python train.py --num_attention_heads=8 --hidden_act="squared_relu" --norm_eps=1e-05 --rope_fraction=0.5 --qk_norm=true --init_std_qkv=0.0163 --decay_fraction=0.745 --decay_shape="linear" --train_tokens=1643000000
Each number is 128 + 32 x the weight over its row's rms, rounded and kept within 0 to 255. Layers, rows and columns count from 0. The size above them is the row's rms in percent of the matrix's.

# layer 5 MLP down, 512x1536, rms 0.0455, rows 51-104, columns 1152-1279
size [ 99 102 103  96  99 101  98  98  99 100  99 101  97 101 103 101 101  98 100  99 100 101 100  99 102 102 101 102  98 101  97  99 102  97  97 103  97 101 100  99  98  99 104 101 101 100  98 103  98  99 103  97  97 100]
[[126 129 138 118 175 112 143  90 149 152 140 142 108 108 152 127 147  75  92 162 155 154 100 150 180 145 109 148 150 101 210 111 113 124 163 162 105 146 124 164 113 103 145 159 113 104 159 130 174 194 103 105  60 166 118 187 105 148 108 100 114 149  65 133 109  97 167 168  98 141  89 116 109 130 136 141 130 112 155 133 180 134 107  97 101 126 112 147  92 165 129 123  99  90 161 125  91 143  83 152  98 142  79 148 131 160 162 162 130  73 137 179  95 150 144 112 109 126 102  84 143 195 146  43 121  79 129 152]
 [ 86 158 162 131  81 157 137 112 123 123  95 178 140 115 133 128 112 114 118  99 143 160 103 128 104 109 110  97  86 148 110 181 119 103 201 129 221 144 170 123 157 161 126  61  94 144 102 132 142 140 137 103 155  61 103 167 116 171  46 102 107 189  87 131 104 174 132 125 153 131 127  91 151 190  71 102 147 156 115 141 132 172  85 105 121 151  97 134 126  98 103 119 128  84 180 159 148 129 158 104 106 146 133 103 165 108 125 155 134 138 141 153 135 111 129 158  58 105  87 178 102 120  96 139 127 139 152 129]
 [123  99 149 152 163 149 144 131 149  40 104 104 165 109 112  50  66 136 118  78 139 131 155 155 104 120 115  78 152 136 104 146 103 131 157 159 116 178 154 159 117 120 157 168 122 177  54 155 137  66 127 147  99 125 145 129 118 159 124 188 134 141  92 130 104 171  96 171 179 118 106 135 104 129  76 108 135 127  83 160 187 188 133  97 115 130  99 151 174 127  97 145  48  95 159 168 162 157 157 114 138 124 138 176 114  92 144  73 107 148 149 132 102  93 144 144 104 163 179 100 116 129 157  81 169 138 128 119]
 [107 140 108 114 121 169 132 140 141 199 116 114 126 116 149 141 191  76 149  84 113 104 133 140 104 109 134 159 145 131 196 133 121 124 189 136 123 121 104 165 112 144 193 178 113 131 177 143 136 170 144 106  75 102 150 150 169 101  99 112 119 149 113 152 123 188 137 122 154  51 137 104 153 132 116 121 171 218 145 166 104 109 144 126 120  91  96 108 163 181 138 138 147 139  97 101 116 146  80 142 137 142 134  84 176 115 105 204 140 103 133  98  67 148 135  48 131 124  67 101 102 109 159  94 129 154 134  87]
 [200 129 110 145 113 110 143 133  88 118 114  84  78 194  89 152 190  99 101 176 142  78 116 166 148 108 116 135 134 144 196 116 136  82 101 152 193  85 132 127  81 128 135 155 131  94  93  97 149 143 104 191 139 173 208 164 119 156 111 139  94  81 153 228  97   8 127  91 108  98 138 147 125 114 147 166 113 128 110  93 130 154 159 131 188 106 155 169  90  96  88 158 165 160  93 140 156  84 165  13 143  73 146 154 101 172 112 130 125 134 132 156 136  79  95 127 116 136 109 146 161 170  60 191 127 120 117 117]
 [ 58  96 170 124 165 141 145 160 122 165  64 103 221 141 158 141 122  88 142 157 129 116 161 174 144 126 150 136 117 144 112 111 182 173 123 116 119 134 128 100 127 164 116 129 107  83  96 125  96 166 131 136 152 139  89 125 127  36 110 144 138 103  90  39 134 130 165 171  77 115 185 142 107 135 143 194 148  92 133  94 168 136 156 107 143 124 135 180 119  44 122 153 107 164 125 140 149  89 138 165 162  48 152 177 129 122 185 130  90 104 146 137 121  98 134 148 128 122 163 185 105 121 160 101 128 112 139  79]
 [148 148 113 121 111 152  96 133 141 170 173 135 116 141 185  84 118 114 110 108 171 172  84 134 160 127 147 133 186 138 107 154 148 139 163 100 126 131 122  99 103  97 132  91 157 121 149 177 135 152 139 107 116  63  86  91 161 131 160 112 196  78  94 116 146 119 139 225 115 134 126  75 127 164 144 210  94 121  94 123 113 116  86  84 129 167  95  79 120 124  84 134 120 152 109 128 110 144 144 166 153  73 146 117 154 141 214 114 120 134 135  66 155 131 100 136 133 156 166 137 125 144 217 158 136 144 139  96]
 [188 202 107 146 128 170 125 158 135 170 120 120 100 116 138 107  76 140  97 170  88  79  83 140 142  93 130 129 143 135 163  25  91  65 127 130 134 153 110  96 196 109 168 160 139 105 125  99 164 145  85  96 122  72 208 118 146 154  88 131 130 147 121  96 134 134 106 121 143 127 187 182 114 164  93 158  85 127 139  85 196 101 190 167  90 156 183 115 143 108 171 102 130  71 115 149 145 150 161 155 121 110 110 143 127 136 129 190 147 135 157 187 151 162 109 177 172  53 155 140  99 126 128 150 164 154  93  95]
 [ 86  64 141 114 166 134 147 139 130 157 134 142 124 150 156 138 120 151 123 108 156 117 106 124  71 170 140  85 145 121 102 111 118 126 143 101  94  76 130 121 163 126 130 107 157 172 163  40 139 150 136 142  85 149 136 128  95 108  89 126 137 149 131 112 154 121  89 152 113  88 189 145 132 134  84 116  71 107 183  65 156 148 144 146  74 142 129  61 106  54  76 113 121 125  96  93 107 185 103  79 155 123 125  55 178 116 157 159  89 173  81 172 134 127 113 141 155  52  99 215 137 123 105 135  98 134 103 133]
 [ 97 115 200 156 152 135 142 103 157 133 123  81 123  96 180 113  68 115  69  70 143 116 167 169 159 157  94 109 124 147 130 135 145  81 136 161  53 128 110 145  99 151 193 134 140 103 112 185 119 128 170 170  99 132 173 145  94 113  98 136 174 146 157 116 100 122 115 105 122 104 112 140  73 129 100 131  58 129 141 113 111  61 144 115 110 171 137 115  84 134 165 196 159 122  89 107 116 106  82 105 167 127 153 133 125 173 191  70 140 118 146 175  85  73 134 130 116 158 160 161 132 103 157 104  90 104 141 144]
 [138 101 102 135 110 113 121 160  92  96 101 163  56 156 150 135 155 112 152 191 102 115 173 116 104  31  73 161 111 164 104  95 117 113 138  86 148  90 141 119 139 116 131 113 119 145 142 101 154 101 161 157  86 114 118 114 168 122 152 141 117  99  17 120 198 164  50 132  94  82 143 123 138  87 129 117 136  75 144 157 130  76 123 115  68 146 150 139 136 102 133 123  88 100 135 155 150  94 115  84 127 115  54 135  85 193 125  99 146  92 122  99  84 139 116 168 114 115 124 138 154  90 128 130 149 147 109 128]
 [127 141 149 141 212 129  90 150 117  81 162 158 136  98 107 146 137 158 152 112 190 201  73 117 127 174 127 157 142 119 105  96 170 138 100 150  74  83 114  88 136 153 153 165 168 147 103 190 155 179  86  95 116  65 158  82 102  77 139 157 104  80 144 178 121 177 170 153 100 137 155 111 134 154 145 211 103 148 110 102 164 125 140 161 148  70  60 219 160 121 140 118 150  64 165 165 129 130 131 191 142  86 146 153 133 119 149 153 143 162 157 107 131 123 186 122 145 123 175 181  75 115 103 134 139  90 138  87]
 [ 87 149 167 153  73 188 113 150 165 141 171 131 138  78 110 130 116 149 135 168 119 172 149 237 102 150  99  77  82  94 137 115 120 163 142 117 123 125 157 160 121 173 184 106 102 109 129 117  81 131 143 166 102 133 126 115 102 181 127 118  94 153 122 132 145 133 166 130 129  74 176 167  67 109 125 136 144 151 160 130 101 121 183 135  95  57 130 135 120 108 127 125 141 131 152 167 124 182 132 108 113 130  98  73  85 154  98 127 100 162 130  78 126 164 103 115 129 115  86 112 106 127 107 176 110 128 130 137]
 [136 121 132 107 177 111  93  66  78 124 149 152  94 119 137  70  80 117 153  66  92 118 140  76 147  82 101 156 120 144 133 120  93 136 158  94 150 110 133 116  84 114  92  86 121 136  92 136 158 113 139 171 146  80 101  86  94 148 122 157 117 127 133 148 131 172 204 129 138 122 133 119  90 125 151 120 119 176 111 155 139 116 127 132 120 108 141 116 150 136 142  86 138 144 103 146 107 114 162 173 127  76 192 129  95 146 160  73 125 135 131  89  96 138 131 122 132 114 152  96 106 126 132  74  79 183 117 158]
 [107  95 118 153 109  89  75 182 127 152 136  97 150 132 144  79  83 102 100 140 101  71 102 134  86 146 111 202 111  99 102 133 102 162 128 116 167 103 102  75 101  80 133 136 104 122  92 144 131 131  87 113 135 121 182  88  80 132  69  87 137 165  70  71 120 162 106 114 150  90 154 139  99 132 131 109 109 163 161 144 126 130 126  79 112  87 174 167 149 178  65 133 120 168 134 109  60 153 135 144 136 109 182 137 131 125  88 109 143 139 157 124 167 163  84 112 109 102 128 167 115  81  92 126  71 166 125  87]
 [149 159 114 181  91 148  99 113 158 156 156 102  90 164 153 147 124 157 140 133 154 102  81 147  65 145 177 188 164 169  78 165 131 149 158 131 168 101 155 154 167  88  64 155 110 103 105 121 115 130 114 162 109 136 131 105 128 120  65 143 150 145 137  87 114 167 116 136  93 142 146 109 140 139 164 141 106  92 101 121 152  99 111 144 108  60 165 132 102 147  75 156 170 217 140 119 113 131 170  82 147 126 148 153 100 178 112 112 165 159  89 141 175 156 138 142 191 115 150 107 144 186 167 144  77 101 113 107]
 [158  87 182 126 117 135 147 167 110 130 127 122  58  82 147 116 114 110 135 126 119 158 159  96 159 177 107 155 165 137 154 150 112 113 133 119 132  87 144 144  37  46 125  48 123 129  74 127 191 185 196 105 140 119 173  12 112 177  75 175 158 126 158 117 177 121 135 101 124 131  83 147 118 104 153 148  67 174 109 171 168 165 159  77 146  80 119  81 140  86 200  81 147 188  99 141 152  39 149 165 159 120  99 114 123 119 138 100 156 171 137  53 156 144 162 188 139 110  96 118 137 146 117  78 170  93 101  85]
 [103  86 157  86 144  79 103 109 111 147 163  93 155  78 129 110 132  97 152 121 139 184 123  95 147  99 110 154 109 176 131 139 102  88 148 137 144 176 149 181 115 131 150  83 114 175  80  94 142 111  98 108 160 163 120  31 105 148 138 125  82 121 125 149 119 223 151 105  79  84 144 158 152  99 108  93  86 140 166 135  93 148 109  70 107 158 133 134 124 134 122 131 100 174 146  84 157  91  99 119 136 179  68 149  94 121 157 163 140 140 128 106 125 143  86 194  49 133 136  92 151  86 134  87  81  38 101 141]
 [ 92 179  98 155 162 219 150 138  84 117 132  99  83 112 123 104 132  70  90 105 135 147 135 144 149 193 117 163 178 129 114  56 130 132 113 160 124 127 140 161 163 186 109 178 107 120 169 153 124 179 147 132 134 115 118 157 147 157 131 108 129 187 116 143 145 132  93 137 140  83 119 164 106 149 129  92 143 125 133 148 151 175  86 150 102 103 117  85 153 119 105 128 173 115 153 111 105 101  97 128 158 178 132 164  94  96 181 138 143 145 133  88 138 149 137 100  97 118 136 119 141  92 192 156 131 163 149 148]
 [162 169 117 157  70 151  88 171 133 145 137 126 144 132 134 187 178 116 181 198 146 109 139 124  96  99 123 169 223 141  60 139 152 176 139 102 115 155 118 137  75 124 119 130  84 107 140 180 193  57 140 105 186 157 185 134 148 138 116 105  93 100 100 160 112  87 128 132 122 127 200 152 118  77 153 137 127 166  96  86 127 117 137 147 166 158  38 110 161  53 106 110 177  90 152  57 161 138 106 148 110 146 169 139 133 113 163 130 120  86 129 166 142 177 148 108  70 133 112 145 101  68 106 133 172  58 143 157]
 [ 87  56 101 142  80 115  83 116 157 110 124 177 194  99  41 149 132  92  87 125 103 100  84 127 151 144 107 138 219  63 144  80 128 139  93 172 122 104 124 134 152 181 147  84 124 190  87 196 116 136 117 135 129 120  74 123 133  94 105 128  88 133 141 141 106 107 128  80 137 182 121 101  90 164 142 121  89 127 125 122 142 137 112 108 150 113 182 114 129 136 132  83 123 117 187 103 139  84 135 134 114 125 105 127 114  87 119 141  91 160 151  95 146 186 115 113 101 166  65 140 122 149 117  62 134 157  99  98]
 [121 118 126 133 125 109 206 129 104 123 131 182 136  84 124 170 113 117 150 128  68 131  86 154 143 160 128 159 159 109 122 163 147 127 129 126  91 117 114 126 126  91 167  74 141  82  83 157  62 117  95 130 107 145  82  76 176 107 119 125 145 153 161 127 133 128  62 130 120  30  53 134 145  50 136 163 100 103  78 149 157 158 115 160  89 140 101 194 182 147 187 108 156 165 126 161 144 153 139  78 126 127 139 137 147  85  95 126  43  49 119 120 133 215 166 160 129 120 148  83  84 181 180 200 198 142 111 127]
 [ 78 123 151 161  94 151 125 164 109 119 120  86 125 101 136 137 102 131 135  83 147 140 146 155 119 118  62  89  83  98 128 134 144  86 148  78 111 202 117 142  71 107 133 175 130 135 110 122 146 137  88 124  99 154  61 163  84  89 208 177 119 149 167 138 138 137 157 100 180 152 115 150 174  98  97 138  31  90 125 143 145  89 134 147  76 216  85 123 166 154 157 114 128 103 162  85 134 168 107 128 198  96 138  86 146 115 138 125 107 101  93 127 119 154 107 106  96 110 137 135  93 130 106 124 133 143 138  96]
 [148 121 160 144 150  79 157 104 168 105 148 137 131 116 208 122 140  98  96 102 143  98 180 177  97 148 175 165 103 108 126 123 115  70 153 132  75  89 133  99  85 144 100 145 160  98 164 102 150 128 125 126  91 101 113 148 138 109  77  99 138 140 163  97  97 132  94 127  93 100  94 158 104  82 127  99 114 166  78  67 136 188 107 156  95 106 111 118  78 126 138  96 146 135 124 150 145 165 115 156 108 107 121  85 159 135 135 118 167 135 157 171 151 127 131 139 188 137 113 173 123  79 133  84 148  74  86 110]
 [ 86 115 130 117  98 122 129 110 129 164 102  76 142  93 117 102 116 133 122 140 112 204 108 153 201 113 152 154 126 113  86 104 150 151 135 112 100 134 141 168 155 193 189 177  75 102 110 140 194 146 187 135 153 135  80  97 123 112 167 125 126 157  92 195  83 209  96 174 204 158 163 101  95 197 114 112  78 159 150 138 173 130 179 128 123  96 140 138 138 108 119 151 125 138 176 119 152 133 117 124 106 106 124 140 152 138 100 191 102  92 125 194 171 140 184 120  92  66 176  95 104 152  99 157 116 128 139 128]
 [151  89 111 138 144 183 120 155 133 163 149 121  67 183  47 143 106  67 169 111  73 142 130 161 132 154 104 145 102 119 125 170 116 110 205  96 126  96 131 173 125 158 152 179 104 132  73 103 190  77 110 153 105 167 143 122 130 138 132 127 161 125 116 169 108 158 119  65 114 166 148 113 135 115 127 161  88 118 169  92 129 153  73 186  89 126 137 138 119 167  69 139 213 175 181 148 167 111 134 110 160 121 149 132 152 170 151 123 111 141 109 117 114 106 126 127 135 178 151 120  96 163 121 167 149 171 169 110]
 [165 104  87 120 161 148  89  88 142 200 151 169 103 107 141 114 142 113  80 155 120 102 173 107 176 119 119 158 120 111 171 136 128  77 147 103 191 114 118 149 167 158 135 162  72 185 162 137  72  68 125 217 132 134 166 144 107  94  79 125  95 144 166  69 110 207 145 108 110 102 110  83 148 109  82 142 150 146  78  94 123 100 175 143 113  96  93 137  74  78 143 121 107  86 147 143  92 116 172 135  98 139 216 116 126  93 126 170  82 127 149  99 156 144 115  92 132 118 201 185 131 136 126 137 130 142 109  77]
 [145  82 123  76 128  98 161 151 138 155  92 125 143 142 127 133 113 250 183 131 142 162 107 141 155  92 104 124 131 154 164 137 106  85 148 130 120 157 135 171 112 109 164 178 173  40  78 139 178 120 139 148 150 148  98 110 138  92  90 139 177 188 216 114 117 127 168 142 149  95 148  89 133 100  80 114  92 133 136 143 112 117 142 135 119 120 116  90 107 146  68  96 110 127 228 123 140 190 167 149 109  97 113 117 107 136 119 142 116 139 159 131  97 164 132 157 165 134  41 137 134 132 154 124 175  64 122 115]
 [167 148 152 117 140 159 111 147  73 174 101 135 153  95 145 190 141 108 146 156 192 116 153  78 120 114 166 170 123 150 120  78  86 133 122 114  93 163  99 150 136 163 174 119 173 125 118 125 123  89 179  97 176 171 149 150  80  31 124 167 128 152 146 125 139 150  86 150 109 175  97 139  92 195 151  84  76 165 134 148 127 102 157 111 107 125 153 155 125 129 136 105 105 142 101 128 110 100 114 109  91  58  70 124 135 176 112  76 159 149 176 100 159 161 161 118 144 118 120 141 135  91 132  60 109  40 106 115]
 [ 85 154 106 102  15 152 167 142 102 176 106 199 105 148 101 103 148 118 113 116 196 113 137 127 126 121 140 133 169 180 130 104 174 150 104  86 106 158 160 138 134 132 106 170 114 104 117 108 124 127  79 114 155  91 112 103  79 147 124 170 160  86 118 157 124 147 224  88 157 175 141 131 115 162 131  82 174 128 103  64 142 139 121 113 195 116  60 146  93 199  86  96  78 147  93 186 107 174 132 134 132  92 101 117  72 103 124 117 137 152 103 170 126 165 150 191 115 173 137 121 138 164 121 154  71 122 128 143]
 [139 144 115 142 140 194 199 104 132 172 151 156  94 123 164 152 150 160 152 171 125 141 163 112 141 127 152 106 126 173 124 148 160 190 222 121 124 131  73 147 133 139 142 104  94 133 129 143 160 120 191  97 108 153  42 135 146 118 117 132  97 140  60 119 158 115 119 153  93 111 154 108 135 115 106 100 112 153 125 155 113 187 104  91  99 121 125 146 111 133 135 125 211 119  95 175  82 142 131 100 131  87 104 151 115 138 111 140 104 125 111 162 154 124 146 144 176 149 115 134 114 121  82 125 129 131 115 114]
 [120 119  81  97 148 152 205 105 207  92  92 139 119 109 121 142 171 145 124 117 110 119 101 145 115 118 115 132 151  88 160 102 147 165 137 141  93 105 118 131 106 147 163 103 135 119 140  62  95  85 137 118  85  47 109 129 137 134 125 138 155 112 121 129 150 108 151 149 127  95 133 113 105 128 133 120  98  91 155 127  93 160 124  98 118 184 126 119  56  84 110 176 170 144 133 143 164 142 155 173 128 117 105 127 131  98 157 149 110 118  69 148 152 148 146 139 107 184 169 151 124 146  95 124 114  92 120  74]
 [ 98 115 114 135 150 120 162 144 187 125 100  65 115 148 201 142 178 158 147 133  85 135 137 139  94 176 102 113 149 101 135 170 150  77 125  99  95 112  98 167 160 138 126 158 123 163  90  99 124 128 157 135 127 153 159 135 109  69 120 121 151  97 122 144 118 125  99 157 159 162 143  92 180  70 136  94 161 159 198  83 111  85 166 170 108  86 108 121 155 158 104 113 156  79 117 164  93  92 157 113 130  74 183 114 124 119 126 102 115 106 123 131 116 128 184 109  72 167 130  80 142  92 160 102 108 109 116 159]
 [157 149 101 165 124 171 154 118 125 156 107 158  78  67  93 175 193  93  95 139 161 117 134 128 146 111 168  79 158 114 114 130 126 121 169 102 138 187 125 157 186 155 108  86 143 173 129 109 153  59 249 171  83 142  93 145 116 111  90 120 123 116 136 145 120 110 177 167 167  96 120 161  69  81 147  92  73 194  49  56 139  85 117 160 132 158 126 166 110  80 110 150 102 147 140 102 159 148 154  99 126 210 169 157 134 104 130  90 122 129 149 107 197  75 132  83 121 112 145  87 157 178 162 122 153 125 214  52]
 [197 126 159 104 214  66  80 132 156  93 101 150 109 130 173 101 175 155 226  98 170 128 103 175 129 116  84 105 207 190 114  94 136 160  86 144 111 117  91 150 156 139 138 113 134 130 175  99  80 165  48 193 125 141 120  92  74 107  94 159 112 102 153 110 104 162  69 107  81 139 183 142 105 113 171 147 143 150  96 127 105 114 161  88 121  98  84 184 120 118 108 158 170 129 103  88 171 116 174 139 128 171 119  83 162 130  93 168  87 203 128 136 184 124  62  51 200 149 221 172 142 136 149  83 102  52 139 135]
 [137 120 182 171 118 114 130 116 124  73 124  61 179 131 164 107 156 117 153 120 129  94 177 135 106 104 137 178 156  87 140 152  95 162 151 140 172 156 137 135  94  94 133 162  85 107 127 146  89 118 133 165  80  64 189 132 160 133 122 106  67 184 120 141 120 143 150 135 219  90 100 143  91 120 133 127 137 156 167 136 118 101  75 173 144 133 138 143 125 134  98 145 159 114 132  83 149 124 124 134 145 133  93 126 114 156 103 107 175 153 115 112 102  57 123  86 118 118 103 127 171 126  99 183 112 141 132 119]
 [100 131 107 151  94 111 132 162 123 123 159 120 174 173 148 177 127 197 112 171 159 196 114 105 209 124 111 138 159 143 118 147  79 116 124 165 159 147 121  91 110 104 113 143 135 177 136  84 169 100 179  93 139 168 183 138 178  96 141 128 151 144 159 157 109 184  92 110 122  96 182 100 131 124 106 148 102  74  85 203 169 105  99 197 159 102 112 147 122 188 146 185 199 181 140 131 124 124 132 108 182 165 111 147 116 123 115  98  59 132 131  98  41 119  95 178 174 117 102 137 111 123 132  47 122 120 170 113]
 [182 122 147 103 146 167 126 136 102  79 135 140 145 106 107 120 162 106 158  74 118 192  85 161 162 135 155 162 121 105 123 131 115 137 104 130 189 153 138 109  78 136  85 127 130 132  45 101  77  59 205 131 169 149 160 114 116 139 218 137 107 144 121 120 115 113  87 108 122 109 157 102  78 148 132 105 142 153 155  88  83 154 159 159 121 119 147 127 107  90 122 114 120 161 148 178 128 152 102 181 112  98 157 106 137  95 137  88 130 101 130 102 158  58  88 131 165 188  89  44 161  79 117 108 116  97 123 130]
 [131 126 162 187 126 184 167 128 112  63 140 135 137 128 102 154  97 145  86 173 110 162 113  89 148 177 102 154 114 164 156 122 105 112 109 137 163 112 128 153 140 135 117 151 107 155 151 163  73 133 152 153  89 125 117 120  89 117 127 110 133  56 136 119 113 172  82 109  48 122 139  99  95 159 127 127 105 128 108 130 156 137 147 139  74 132 203 181  51 150 167 104 134  70  99 127  75 119 104 175 145 168 147 127 110  99 182 157 127 120 183 169 121 137 142 148  98 157 118 165 101  78 132  95 137 166 125 126]
 [134  95 158 134 174  96 103 214 113  99 161 188  70 153 149 104 174  94  52 126 135 146 149 133  91 133 134 132 143 127 133 130  99  98 131 117 150 148 122 142 146 164 142  50 183  88 138 107 150 109  70 119  82 162 202 102 158 203 119 133 127 150  93 100 157 153  68 163  94 124 144  92 148  74  85  94 141 159 132 136 117 106 134 172 149  91 175  85 127 127 109 169 102 136 175 168 100 105 136 176 122 106 128 135 151 148 173 116 149 161 152 169 126 151 125 130 108 151 105 149 127 106 135 144 114 138 147 120]
 [ 90 127  97 152  85 174 121 168 155  97 139 100 103 145 116 135  75  95  71 132  65 103 123 152  81 107 133 113 133 116  70 181 107 119  98  95  58 193 103 140 134 135  94 142  96 112  95 131  86 138  71 131  89 101 109  84 117 174 164 103 140 114  69 114 136 162 139 140 127 114 129 126 108  97 139 140 150 168 162  87  98 145  97 126 135 177 190 115 128 112  93 122 143 196 189 177 128 122 126 126 147 153 133  98  66  88 154 150 127  97 124 117 147 119 138 136 124 144 125 138 162  84 140 170 123 188 116 120]
 [111 148 120 116 145 134  39 163 163 179 129 133 133 207 105 140 163  95 190 155 181  90 155 194 138 165 139  92 113 132 116 131 196 176 142  84  54 147 156 156 133 150  99 118  65 105 187  87 132 143 120 134 121  86 128 113 172  92 131 121 156 207 168 129 124 150 114 150  84 125 151  80 128  88 108 142  79 124 144 168  86 146 114 136 149 132  87  85 157 149 100 122 101 114  62  87 157 134 128 195 169 117 147 128 133 124 167 141 140  93 114 149  83 128  66 139 113  97 100 146 172  79 116 107 109 197 117 155]
 [166  58  58 153 155 137 112 156 142 119 106 123  96 119  75  84 119 180 121 104 133 104 135 145 136 148 150 141  61 150 144 112 130 139 189 178 128 133 114  79 129  97 100 130 122  83 207 151 109 139 168 157 152 142 177 130 105 149 127 150 113  89 141 129 178  64 174 142  98 171 124 108 161 137  58 167 207  95 176 118 144 131 117 153 111 116 160 128 155  71  95 148 160 126  74 137 148 152 128  55  91 100 162 152 158 144  74 144 108  82 133  89  76 149 131 143 154 110 114  79 125 132 107 118 161 117  83  87]
 [181 148 133 118 122  93 220  91 127 131 109 145 126 126 148 122 125 122 102  79 164  97 116 173 152 119 199 141 124 123 141  99 132 122 124  99  93 184 139 136 143 103 126 151 118  97 128 149 186 143 162 139 106 176  97 104  82 120 160 142 143 121  85  68 139  79 126 132 135 142 134 124 179 113 204  70 138 124 105  87 109 180  89 119  95  95 183  98 184 114 151 160 133 130 109  98 146  70 120 104 124 143 161 109 143 140  91 138 132 135 113 125 160  82 159 112 118 142 103 121 113  90 118  92 174 121  95 110]
 [116 111 115 147 214 115 142 155 161 103 146 131  56 204  90 124 156  71  98  85 153 159 135 130 156 180 152 144 111 134 114 104 157 114 169 123 131 144 151 178 148 122 164 108  84  92  92 102 186 146 138 147  95 182 120 119 180 177 145 110 159 150  59 151 132 106 132 143 144  95 134 171 135 134 142 158 100 136 120 116  91 116 127 110 147  87 153 126 115 131 172 162 167 119 117 141 166 171 156 181 113 139 110  82 107 112 104 106 147 138 179 108 116 120 153  64  99  41 109  91  95 160  86 147 113 139 131 154]
 [132 139 127 138  76 150 144 163  85 116 137 155 123 139  62 121 155 103 154 168 157 141 211 100  93 127  73 166  28  77 144 119 181  98 126 149 104 120 158  82 158 150 145 132 106  94 170  78 108  86 108 117  95 105  93 140 141 124  93  77 145 164 143 103  67 114  87  68  88 170  99 167  98 100 102  99  78 116 149 142 122 192  81 107 151 120 143 147 137 111 165  91  83 163 173 156 150 151 103 130  92 114 117  96  52 170 100 116 103  98 141 179 167 123 120 134  73 140 155 121 140 131  99 116 150 102  87  91]
 [125 145 137  83 124  83  90 114 129 128 118 117 105  84 143 100  79 152 127 141 165 113 197 135 108 164 155 109 151 172 121 189 145 133  20 158 170  89 134  98 103 135 199 137 140 125 129 159 117 134 160 127 113 104 103 115 101 129 156 151 148 120 129 155  98 127 157 114 143 112 180 108 143  22 113  99 176 123  63  82 125 124 100  88 140 147 104 143 127 135 112  83 149 106  89 127 133 106 106 122 141 106 116 136 150 164 161  85 122 125 115 141 119 121 116 134 146 134 140 135 140 141 148 165 116 123 126 149]
 [164 133  63  96 162 120 225 142 132 163 144 169 161 101 121  41  87 136  70  69  70 172 146 107 159  98 148  84 133  47  98 115 109 128 114 103 176  94 112 110  72 134 133 117 164 120 170 136 145 172 181 164  78  92 122 131  93  66 128  91 141 108 149 123 119 195 120  83 102 180 125 110 131  60  91 132 162  94 111 137 145  86 107  95 163 133 144  82 111  76 111 127 156 135 108 137 139 162 114 203 155 124 154  84 139 161 159 124 163 162 163 146 171 141 136 107  99 213 162 145 148  95 119 118 101 168 111 162]
 [150 112 127 129 101  90  95 134  79  89 141 177 150 148 141 111  92 148 136 110 137  92 129 101 109 140 124  98 112 100 134 118 138  93 154 116 150 139 120 136 146  97  80  96 158 159 176 103 108 101  95 144 163 174  92 117  81 149 130 116  71  94 159 111  69 157 159  93 144 120 172 115  61 132 127 164  81 137 117 172  87 168 132 153 173  53  62  98 190 117 143 125 120  65 180 133 141  63 139 149 167 101 156 119 158 132 132 137 188 115  98 108 121 198 200  99 108 153 122 129 146 144 123 127 128 103  99 120]
 [138  79  67 110 114  96  96 108 157  62 153 118  81 132 146 100 132 162 169 194 155 162 121  53 103 104 154 190  88 158 133 134 134 103 125 108  70 145 146 153 115 101 152 144 122 150  78 114 134 124  97  93 142  56 120 126 125  99 137  70 141 145  81 142 160 102 121 117 128  93 163  81  97  71 130 122 119  97 112 163 153  67  75 103  86  73 114 162 146 182 150 143  71 175 167 140 111 144 119 190 104 107 136  99  95 123 111 163 138 152 113  96  85 106 185 150 178 139 117 189 120 122 125  99 104 109 132 171]
 [154 178  56 150 152  85 242 122 134 124 107 138  85  78 125 102 150 125  85 145 122 171 158 150 129 162 103 149 145 109  69 127 112 133 105  92  80  92 103 173 130 135 164 140  93 122 141 115 162 118 132 150 110 112 130 126 150 117 119  71 130 137 125  88 111 117 153 194 133 162 141 151 119 161 131 136 153 127 138 119 157  91 126 184 110  75 128 152  80 194 164 109 160 133 143 214 123 151 139 128 147 157  60 146 103 164 131 103 104  82 182  90 182 131 122 141 119 153 141 162 143 151 141 151 102 131 104  85]
 [ 74 120 115 136 110 132  96  86 161 151 131 117 108 178 189 155 135 132 125 127 157 150  93 129 166 112 110 138 138 141 130 188 148  65  93 122 152 132 135 155  98 172 108 100 144  86  54 146 145 165 170  85  93 146 127 155 127 156 116 104 113 100 144 137 108 194 118 167 111  49 110 132 133 150 166 161  93 115 124 131 168 142 167 103 124 151 114 126  92 116 135 113 143 135 150 108 122 127 117  56 156  94 118 128 114 125 111 170 126 164 149 119 100 106 110 115  93 179 146  90 132 120 123  98 135 186 168 157]
 [ 85 107  30 151 116 165 170 168  79 160  71 128  93  96 124 145  80 124 134 145 196 104 134  53 101 101 119 150  86 144 115 102  70 106  83 183 101 145  51 139  61 124 128 144  48 168 113 131  85 182 120 127 113  66 164 102  87 106 158 162 128 175 114 115 115  66 120 127 160 130 127 121 110 179 117 149  67 121  90 134 102 136 140 212  80 140 134 100  92 110 104  64 153  93 134 129  97 133 145 145 214 132 133 119 131 114 119 156 142 148 119 152  86 128 119 179 227 111 146 134 122  93 120  95  57 140  90 125]
 [133 111  92 160 112  85 160 164 133  92 101  99 166 120 129  83  68  98 122 149 146 154 117 124 154 169 126 121 150 155 180 114 114 170  74 102 126 166 131 126 162 137 129 154  76 177 192 120  68  85 127 156 151 137 105 178 134 152 190 135 131 138  98 180 160 195 115 193  84 178 140  68 147 171 153 107 152 140 120  87 159 168 119 143  84 141 116  83 131 154 146 108 123 131 151 146 104 164 143 155  86 153 106  87 133 166 156 113 148 153  95 107 105  92  70 124 118 106 159 130 111 155 105  96 149 112 119 170]]